{"d_model": 320, "init_std_down": 0.00599, "lr_mult_o": 0.97, "steps": 2860}
Each number is 128 + 24 x the weight over its row's rms, rounded and kept within 0 to 255. Layers, rows and columns count from 0. Numbers have three digits each. The size before them is the row's rms in percent of the matrix's.

# up: layer 5 MLP up, 1152x320, rms 0.118, rows 1108-1151, columns 96-127
# down: layer 5 MLP down (transposed), 1152x320, rms 0.125, rows 1108-1151, columns 96-127
up1108 095:135142128133155139120146111116128091102130111138129120166150099119081100161177103157106106095160
down1108 103:076133158105123120138137110179094161150144145117143138102144122170157096081151107085121124137095
up1109 104:107135142141061185166116102110103125153127149112154115118114156138157111112123128168115139117136
down1109 108:151159163080159108158113119097146143153145126132154095133102125096120094112173108113097133154133
up1110 101:097088136156112073098131124130159088172123139127165085107129129093116164146130154106152158149133
down1110 101:155110115129119097132127129127116116140134151164122132107108153155135138149128121153148140101111
up1111 097:143116129128111125149135095162139130115124137154116143114115100103086135119109145106128155100127
down1111 093:149149121113116059119106158111120102167141127128119143144117091116130086150123158149103128169112
up1112 098:098104138089108135135049119140116088106064175154147125120132073167124109146145169136171148110119
down1112 100:112139153160151119117111140134118150162167155109154173158133137089054151162132141135142122154111
up1113 114:134132175111135158086080090102157116114115115144130123153121141126116119132138129143156139120078
down1113 114:109106156134142166133098102131123147165124145147152148099151099174106141169134098115129101134130
up1114 099:133115155106137077158121138076090135138106132125121132087121130171164113107135117104137109112132
down1114 095:133139090146113161140132117134103150130145155149121117157145164113099134119152125122146116108160
up1115 099:113081139148088102099132113141096109142143136132132099146173098124092129143127126116116166112105
down1115 096:113161149091155163106128154103135182115127116081123143148129128114155100148116125130144139116155
up1116 100:128117131168122152129095116114157133111152090095120154149096129125152137119109102104129098111164
down1116 099:113130167073090143093119108109135155139097107164108136104165098146136087122109156163130107139118
up1117 099:185087176116154172137131147154159094051134144204211112089096125132139194126087139134132079147161
down1117 107:133162120132101116125167126101140157092111166069084109140129123133142087138145165082131145133154
up1118 109:111115125101111108133116123129158151158135122166140117122149127119111146148161121079093158110137
down1118 103:121146118143104121101156143139134109159090157119142120081121188125146165117120130112140153135106
up1119 104:135115113122129145099075110110101080132162135103157158121117164112133132115108120151147099096161
down1119 113:164121156075078099150150137143142138091145107139113156193127115082124120133157149147134117132154
up1120 108:154115108133136135113103118107149142120086154118161072102106141126161120150101094131078112114107
down1120 104:108136156133144148113106116125124159136135126127149137152137157126088131126169132132091105118094
up1121 092:137145114103105140094146126135148164080132125142140114143150167081129144097099149132149143130115
down1121 094:117126145155177085149119124137083117151135120134094100170141075185153167111134113136070090126172
up1122 098:123153110123083136091134103125127146135158142138151132091121143134103092144171128154113104128121
down1122 102:137092077120180113073167137091082141140132101168084151157122109178163140106109146143162141104134
up1123 104:119140140153123134125136144123136142109095128187162126112143116133097131074129097164127111115179
down1123 098:178111112149168149125106162113142160114109125090104138166114133124124100129126142148165133142165
up1124 097:164119161154136138150109114132133130120159118083107149161131159124101141127130143115149151131173
down1124 092:085132101132172126107104115100097145120094134138138104119151134116126153111105144133099156073143
up1125 101:152169094103103116144132110124145099175151115090138083106101112106135130143126128101095131134099
down1125 101:143182161150106110097098111158094135142133128142049182131139162146111138153128130129141127130137
up1126 094:141126135136115125102143100123133153111122167146124120145096116105148091152167139171056150101110
down1126 097:141139143124123124119146164136115153111142083152161104110095124153149140124135160122133129133160
up1127 096:176146150107115113152108081095105148138183144151135187119073101165136102108116155110114103139167
down1127 095:109108123142153089142094118076071141097130132150169134118123126105142129089095114145135117134126
up1128 096:166160134110147122122092119104155126095173156153092134088124128112177114107184139153096116146162
down1128 099:130113151157153148177136111119107114075108130148155076071116145104109096116148125110112082130110
up1129 101:119123134163146112111162116124116152084124100138154122092090138099072121102122120147120103149115
down1129 104:147142087121125174096120077137154150168090156104112161137118137077107142091114164142119139148125
up1130 104:105135106134113102090107127187126163154161120166117121120167138112110104122143134181188104143133
down1130 105:125114135124144137154148094183135121149133125114095073081099116142118135148108120096100121174167
up1131 095:181086114154108136074133136149143134114155175124125117131163153109158119162161153156137168125165
down1131 099:089127144150120120116106167122153141088134123111123076115120142139098092147122164112098130129138
up1132 101:124130156174170085107147160126078176102164148116128092143129119092129112167150131122162156127095
down1132 106:142141127127127130109130121111125112093169151087149108155123113163128128146066117115135127095119
up1133 109:146134114096142135120172153106122151109106068116139120128133144130086143117105139106113152088151
down1133 107:123148128157143124147094151121126126137120130137154129150125059158091100130105132135142095132112
up1134 102:156124131146126107091141061126144169138151121090114176138138156175101126102126190130082111112125
down1134 090:142159102132140118141113145116130154109123111129153163140129093120140147114111138108175110121113
up1135 101:110131085155096124121104134138150082106103135149137138123136165120139134151085136139141152080139
down1135 103:127131115132115117149156173157106094146115127119154180126137071184116162068145098166116132133099
up1136 098:104159117089114140102126155157118149114122118138112124099125119165106134084158108159123116188139
down1136 105:158128113099134085137159141111148119115181166142131113175120156098153135096119128079124128137140
up1137 099:114159123109151137108125140133082138120130139152128148162160138171111126124123109110115127105145
down1137 102:137090134131117112142095114153174120120118137076117126106084109107108112140131096121102113115114
up1138 104:130125096146148127104095137126138158129118099149102137134092130102095168153129134111084123120163
down1138 112:136094125098175129167125142132108050142105132143140125135070125132160181148125139100158128115084
up1139 102:143128129153118153175096094094127165161143112092148147134128112108142110127136104104198133080104
down1139 109:118140107163122117109149137160131148150194119146176135119115145141123131168129150169118177110114
up1140 103:124133133120138144113136106120141128120141131175123123133101118147152122127137163150112153114098
down1140 097:129141129097109134153096144129125109146096108114154114135131152143133115107097139143122071144169
up1141 102:111167122086137147097115119129155143162129129092124141121118132133124121176147114160087110096112
down1141 105:117122157145170108124108135114123141148145159124128097147146144102110114129165144127113136121106
up1142 103:088109112138192103110112134168131164113124101083140084113121126119156119131165136123135120121112
down1142 098:120162094136122131116180130128122154133128097128140099119148147151157164136071104136100124148133
up1143 102:123096120166072135130124102178152121100175168104151104130126099169116133132130113127161081162092
down1143 105:137119098128148117126090176123081114107176119157125124088078142127119115140173076131117102151111
up1144 108:147130170147090146164125139124169123119140143104140126130138137113144144109102139114107142166140
down1144 101:142106138125159134131110091147126120142113123125101140148115100111112142104171101093112148105116
up1145 103:150128123089131161176134084112111138146110098165128146133116146094125141176144163143133134150119
down1145 107:114107116184124106119152130142130185143148114087147121102111178130157083151157150105155100133110
up1146 110:131095128137135134158159124100157132130130124114111176139106082123151137139108134156137150099135
down1146 110:131109119103109127168093116116131098131134135124110107080119136164164112111130152121131160180133
up1147 105:163119136124119113113151120159139108175139138145094151123087143139084116101157123132113196129078
down1147 106:068092071135138104163166164134144119136145140125099159139180121151086145119142126115109159139131
up1148 098:158151155094178113140132100127128137106147156130109145162120162127158106138127147116126090136096
down1148 096:104090106140111122154104166144129099130127087133130157159147119120073093135155105141159114124128
up1149 091:103108140142086123130140132093123131126159092105132161130164135163109066075132096095130099139134
down1149 101:141138157132126121118100177128120139108100121155068186076104156144164121153122154136156116149116
up1150 100:131115116119132119139146130148117141157144134120087153131128120148116144149091106101137164138135
down1150 093:168116094128076130114127168099100135105166109112163115113117134113156065111130117122157104131130
up1151 096:143140083151157160105058117115127135124093167131146110106137166121111143161202142142115130151120
down1151 098:115107159149103165143121158153110100114094095141132120128078109121141139141085171163126163117121